From a checkpoint of a small transformer trained on Wikipedia.
Size: 19 layers, width 128, 2 heads of 64, MLP 320 SwiGLU, vocabulary 1024, 3.85M parameters.
Each number is 50 + 12 x the weight over its row's rms, rounded and kept within 0 to 99. Layers, rows and columns count from 0. The size before them is the row's rms in percent of the matrix's.

# layer 5 MLP up, 320x128, rms 0.0627, rows 215-240, columns 0-127
095:54 60 62 49 45 76 44 43 44 52 44 54 42 32 36 39 59 49 46 49 73 57 54 59 46 32 37 66 71 46 61 61 65 31 88 45 50 62 49 37 40 45 58 56 54 45 47 31 45 47 49 49 26 35 52 32 38 42 62 65 67 53 21 40 40 59 48 53 54 46 63 49 49 49 66 76 49 49 59 52 67 57 45 51 49 56 53 50 35 33 55 49 61 66 48 50 66 59 54 62 50 34 53 73 30 65 34 51 61 49 43 45 35 19 53 42 61 61 52 37 57 58 39 40 76 34 52 31
102:76 60 48 76 53 62 57 43 36 53 67 58 40 44 59 64 66 28 47 57 36 38 57 49 38 55 43 60 61 35 55 47 47 48 24 34 45 47 46 57 51 57 46 32 34 53 69 53 69 37 71 61 49 48 47 46 44 35 40 42 54 57 57 70 62 44 41 53 54 58 30 53 42 57 43 78 49 42 49 55 35 33 45 38 27 57 47 54 61 69 52 54 32 42 85 65 57 44 59 55 69 70 53 41 41 44 57 60 56 59 35 53 41 54 57 40 60 46 77 68 35 49 34 59 73 58 41 61
099:30 61 39 55 33 58 49 67 52 39 66 34 66 27 46 48 42 48 43 62 78 35 53 48 53 52 43 32 30 51 54 64 54 33 60 38 48 51 66 48 44 54 51 43 39 44 59 61 55 52 57 46 62 47 32 44 40 36 68 29 64 57 13 46 40 52 73 57 59 48 52 49 45 48 52 39 48 61 37 64 47 74 49 53 41 50 42 49 52 33 40 47 51 29 42 39 72 57 26 67 32 74 73 50 53 61 40 53 58 53 58 47 30 47 46 56 54 67 81 50 43 43 59 41 48 48 48 29
091:58 32 41 44 62 40 49 70 43 35 41 52 58 72 30 45 70 40 39 42 40 49 63 62 40 51 37 36 64 57 38 47 60 42 37 44 34 50 46 58 46 42 65 52 54 37 55 49 58 42 43 43 57 53 32 48 56 53 53 49 35 36 24 43 35 48 59 51 56 43 56 53 44 61 26 31 56 64 83 33 63 58 63 34 70 27 50 46 50 68 34 64 46 40 48 54 58 60 50 65 58 55 56 72 46 42 58 48 46 26 63 67 37 30 57 36 36 59 32 75 25 46 53 52 54 64 46 67
100:40 42 49 56 37 56 54 60 49 36 61 46 36 54 40 47 77 40 56 45 58 41 58 25 54 80 49 39 47 40 43 49 51 53 50 46 30 34 60 36 62 45 38 41 40 64 64 34 41 32 60 59 43 45 60 55 68 47 61 28 67 18 57 33 60 59 72 51 36 39 63 45 55 32 58 47 56 71 45 34 73 42 29 54 34 47 57 55 59 55 65 55 56 60 47 42 41 51 46 55 47 32 77 39 45 30 47 56 43 51 48 57 69 58 38 41 47 47 63 50 58 42 61 53 68 21 71 46
108:44 49 55 59 44 47 52 50 54 60 55 39 52 40 55 61 45 56 27 65 53 61 51 36 53 60 58 67 51 44 29 44 53 61 36 62 35 26 61 48 61 67 74 54 33 60 34 32 32 56 58 49 37 68 73 45 40 64 57 50 56 64 53 46 34 67 45 32 49 51 44 71 68 56 53 36 44 34 45 63 63 50 69 46 50 29 41 61 67 56 64 34 57 52 44 24 36 35 41 58 49 50 59 65 38 59 33 48 55 78 39 34 64 54 68 48 36 40 67 54 54 39 29 41 53 39 47 74
102:52 30 92 50 38 56 40 60 50 64 49 53 54 47 60 75 56 48 37 51 69 53 58 39 51 61 55 59 57 49 31 39 45 41 60 40 59 47 62 50 36 48 44 70 53 58 54 33 50 51 47 53 32 55 40 52 52 75 52 34 53 45 41 73 45 46 41 40 46 58 34 55 55 59 48 28 56 53 45 46 50 30 33 58 29 59 43 55 36 39 65 27 63 67 35 43 25 70 46 20 47 48 40 25 58 59 61 34 39 66 46 50 59 45 66 55 37 44 36 60 55 54 45 33 44 35 57 66
104:45 52 40 54 49 50 36 49 52 69 57 52 50 44 56 60 43 61 40 35 72 38 37 54 30 42 57 40 49 40 74 41 57 48 54 41 32 30 47 66 42 56 56 56 50 55 42 21 71 52 35 48 51 65 39 59 48 69 65 65 65 78 56 69 58 51 44 46 50 40 44 33 41 44 55 65 54 28 41 51 35 74 43 52 49 47 82 51 61 52 35 35 34 67 50 38 41 49 71 62 57 48 66 68 56 57 45 45 46 50 57 43 37 53 39 77 55 76 39 47 58 44 23 45 41 48 53 39
105:56 68 32 37 59 68 56 61 52 46 53 49 55 74 43 46 57 51 47 72 43 66 55 48 55 60 36 38 44 66 70 65 33 49 62 38 52 49 48 32 61 62 45 60 70 65 36 57 70 46 57 47 74 52 49 51 67 62 53 59 60 34 54 39 31 55 44 48 47 55 47 37 45 67 35 58 69 51 50 42 46 55 42 53 45 47 73 47 54 47 33 27 56 49 54 37 24 17 58 33 46 75 50 46 49 29 35 50 74 25 62 62 48 49 55 54 53 41 70 49 38 37 41 43 53 41 27 55
088:40 35 56 50 55 53 62 46 43 63 60 54 57 62 61 34 27 43 62 57 74 11 57 72 57 46 59 63 43 56 44 56 43 50 59 69 44 65 41 54 58 57 47 62 35 27 36 65 30 64 59 53 49 54 28 59 54 51 43 50 47 67 54 48 54 36 48 55 55 56 22 44 42 42 65 50 55 50 54 57 63 41 74 57 60 48 61 39 57 17 12 55 40 74 62 47 67 60 56 44 66 48 48 52 63 52 39 44 48 44 55 48 45 45 36 58 48 48 46 64 49 58 68 69 54 57 62 33
116:54 57 27 53 39 56 42 41 59 47 50 52 55 62 33 51 48 66 71 63 67 73 36 44 58 73 45 65 39 39 26 42 43 43 36 42 51 40 63 34 33 40 67 58 71 51 53 40 29 34 33 40 53 44 57 51 49 63 60 30 60 50 42 32 51 69 37 50 60 39 41 42 38 42 46 41 49 54 46 31 62 56 38 56 60 73 63 50 57 50 77 59 70 27 46 61 48 55 25 54 44 41 52 66 44 57 41 52 47 70 57 56 63 66 50 60 45 65 82 57 52 59 33 49 54 44 35 52
081:27 59 30 49 57 62 54 58 53 58 57 62 38 42 65 33 68 69 55 61 33 45 49 45 55 48 48 38 29 51 46 45 42 52 42 52 30 34 48 57 42 55 26 30 57 37 49 70 71 36 64 59 45 62 27 53 47 49 37 48 50 57 44 32 71 62 30 61 59 40 47 57 35 50 44 49 59 55 57 56 91 38 48 60 54 58 49 60 61 64 55 52 55 59 39 41 43 47 45 63 38 37 46 46 35 44 20 61 65 40 48 33 32 60 23 58 64 38 37 61 39 41 61 52 54 51 31 47
096:66 30 31 56 48 47 52 43 61 50 50 43 34 59 25 23 25 46 32 27 53 71 50 54 62 48 54 21 48 67 56 32 62 58 26 51 62 43 47 33 58 45 53 42 66 64 59 60 75 45 46 45 54 47 59 52 55 33 71 38 47 49 60 51 52 56 44 58 39 44 46 43 48 70 65 48 26 44 43 69 41 58 55 44 44 25 48 48 54 42 43 52 63 53 40 50 57 51 41 64 49 34 68 50 24 31 31 51 59 55 44 41 32 64 65 35 53 48 33 64 36 49 55 52 62 64 56 44
096:43 52 58 33 39 40 51 35 39 50 57 32 60 62 38 60 55 45 46 67 58 72 77 43 55 67 51 44 45 40 54 56 51 42 56 63 66 62 33 59 41 52 59 42 35 48 92 38 49 26 49 58 37 40 42 39 40 61 57 42 28 57 75 55 48 36 52 40 43 24 87 57 60 49 41 54 39 31 41 49 55 63 45 61 51 81 49 57 45 53 39 37 49 54 60 62 51 36 36 50 36 69 46 47 48 55 42 49 48 41 53 51 71 39 75 41 33 40 47 51 41 54 47 52 42 40 48 40
100:45 48 38 58 65 80 50 76 44 63 36 56 54 42 72 47 72 39 56 32 39 55 56 60 53 33 47 34 69 51 66 60 53 66 58 42 47 52 48 47 45 32 44 50 56 57 58 52 73 41 47 54 54 50 39 62 44 70 54 70 69 21 40 60 49 44 39 53 46 49 57 28 43 44 54 68 62 49 51 46 54 48 44 65 52 36 61 48 40 48 23 44 49 71 42 67 60 62 60 47 62 63 62 42 58 54 34 47 62 57 67 45 54 62 47 66 67 40 66 60 71 78 45 62 74 43 60 59
099:58 59 38 50 48 53 58 65 32 39 52 57 55 44 56 60 52 57 34 49 53 56 48 44 53 38 53 60 53 40 54 49 69 49 57 64 47 33 70 24 31 30 60 54 37 36 52 51 46 49 56 65 45 33 47 55 53 34 84 29 60 28 41 62 30 46 51 53 70 43 44 41 60 67 54 35 38 52 54 51 65 38 50 67 37 71 37 32 72 51 54 60 38 49 62 47 39 74 45 59 81 37 45 63 39 53 63 57 63 62 65 63 36 47 40 68 25 57 32 34 63 50 51 48 56 45 47 45
099:43 49 75 56 60 62 90 36 48 55 58 51 45 46 49 50 67 54 46 41 36 46 61 37 43 55 64 57 65 51 41 46 51 43 50 44 54 51 57 57 42 48 53 48 64 56 37 39 39 33 50 25 47 48 41 35 59 46 45 49 23 52 40 43 53 79 49 46 55 57 60 48 30 75 40 62 41 44 66 47 65 49 59 58 49 58 49 67 61 34 62 47 70 98 30 48 42 51 71 75 62 48 30 28 44 40 42 39 57 49 54 44 46 62 50 65 47 42 43 42 53 51 51 29 61 64 45 52
104:49 65 34 52 55 46 50 51 50 40 80 53 42 50 62 68 38 69 36 41 53 56 32 48 42 56 54 69 39 46 43 51 52 65 48 49 66 46 33 42 52 65 55 79 40 53 71 53 55 52 35 49 50 53 47 66 79 49 53 77 43 64 63 57 67 57 44 31 52 45 37 45 58 62 63 47 41 34 61 52 43 53 47 39 48 48 44 62 45 35 57 24 44 55 75 60 53 21 64 51 65 62 56 62 47 60 66 54 59 74 43 38 55 38 60 34 54 27 49 45 41 78 44 49 40 28 60 41
092:66 46 61 43 64 67 43 65 55 60 57 53 60 34 52 61 51 55 58 62 29 39 69 50 62 41 56 66 52 48 58 57 37 59 50 40 77 55 46 56 33 45 43 42 54 58 42 43 59 47 31 63 50 40 59 35 35 42 34 23 59 66 54 41 54 81 45 53 58 35 70 61 53 50 64 28 57 38 64 32 43 42 31 56 49 58 41 72 44 43 55 43 48 62 41 47 41 50 38 57 36 34 34 45 43 73 40 91 40 35 57 50 46 56 57 50 46 53 63 52 79 62 39 62 35 55 55 53
093:70 27 55 41 33 58 58 54 69 53 63 71 52 73 43 54 25 55 55 53 58 75 58 35 45 41 44 26 41 42 49 35 53 65 52 58 55 38 49 46 55 49 42 40 42 33 47 58 48 34 44 36 62 46 52 72 65 41 79 45 24 58 47 55 57 60 53 63 57 55 57 72 69 48 46 53 71 51 49 52 50 38 55 41 45 37 47 66 47 56 45 52 70 58 59 43 57 37 31 46 28 47 44 34 45 58 58 54 46 28 80 40 47 53 62 61 30 47 69 26 65 49 60 56 61 40 48 46
096:57 55 58 48 54 50 64 48 49 71 50 59 60 75 33 54 65 39 54 59 56 72 60 67 44 51 71 44 35 57 45 67 62 21 39 63 54 47 50 32 41 53 39 56 69 45 29 53 56 38 56 63 49 65 51 54 48 47 63 61 63 38 44 63 45 44 51 30 36 39 19 79 64 74 54 47 46 45 64 66 59 42 34 69 66 84 59 67 33 55 59 53 35 61 46 47 41 50 53 49 42 44 55 43 57 25 62 60 32 62 65 44 51 34 54 43 55 59 52 49 39 60 53 50 47 54 46 41
094:60 45 58 46 58 41 48 53 55 42 58 25 29 61 32 23 50 67 64 55 44 54 46 43 48 31 33 57 46 37 54 68 24 56 50 55 60 53 31 64 65 64 79 38 53 59 26 38 56 66 41 34 64 43 65 60 29 39 57 34 34 37 39 66 63 55 32 46 46 51 54 61 52 40 51 46 66 42 41 37 55 42 55 57 63 30 31 53 26 38 59 56 46 56 45 65 45 63 29 45 53 42 53 61 54 26 51 61 55 54 48 51 61 31 61 44 51 58 62 54 64 51 66 50 61 68 56 32
097:59 49 39 44 40 59 47 59 50 50 57 60 45 43 64 60 66 50 52 59 34 44 15 61 44 30 41 45 56 40 49 45 42 34 60 26 39 55 58 60 39 38 38 26 28 62 66 50 47 54 58 65 58 74 42 32 68 71 48 20 38 30 15 70 35 54 51 62 52 47 68 41 57 49 42 52 68 63 55 47 56 43 46 51 56 47 39 59 50 34 38 63 54 63 58 50 32 40 57 68 46 37 29 40 34 29 63 63 46 39 41 44 56 47 46 49 32 46 59 51 43 61 55 52 53 60 42 37
095:52 49 34 43 48 73 29 40 42 41 44 52 54 42 47 71 64 48 51 45 38 61 46 53 31 56 54 65 72 35 51 48 53 34 58 72 22 46 65 43 54 50 40 41 59 62 47 71 46 61 70 23 58 37 50 50 37 41 74 43 70 43 36 62 60 56 34 61 50 61 61 60 66 34 38 26 47 41 50 52 42 53 42 43 43 55 43 43 45 56 60 42 61 63 66 71 51 43 39 38 45 59 33 51 36 37 63 41 48 47 33 46 29 47 27 35 47 51 48 55 74 70 41 41 45 45 22 51
105:72 29 66 53 63 46 48 64 35 31 35 45 38 47 39 09 49 51 40 34 51 29 50 56 22 43 60 64 70 72 69 38 37 52 44 56 59 54 54 67 50 54 59 54 43 45 64 59 41 55 78 58 47 43 50 39 43 49 48 62 70 42 43 82 38 46 47 66 52 44 38 43 42 43 65 36 48 53 43 52 67 49 46 44 59 29 52 46 49 54 49 42 30 63 62 76 64 56 29 71 51 55 35 54 57 52 46 55 52 46 54 50 54 47 51 59 45 31 58 46 44 45 58 34 43 62 68 57
099:30 63 49 29 39 28 56 62 37 55 34 41 37 49 27 56 56 30 60 31 56 37 48 52 72 60 35 53 47 52 57 57 79 56 48 45 42 66 27 41 62 59 59 61 50 47 53 43 59 57 64 84 37 40 62 45 57 57 57 42 62 51 46 32 40 49 45 55 51 50 39 49 48 58 58 33 36 59 61 53 57 57 27 23 54 60 48 80 26 50 40 60 29 72 46 53 53 61 43 52 49 48 48 39 55 38 40 55 53 56 39 63 56 55 13 55 45 56 56 32 44 53 57 57 53 63 45 51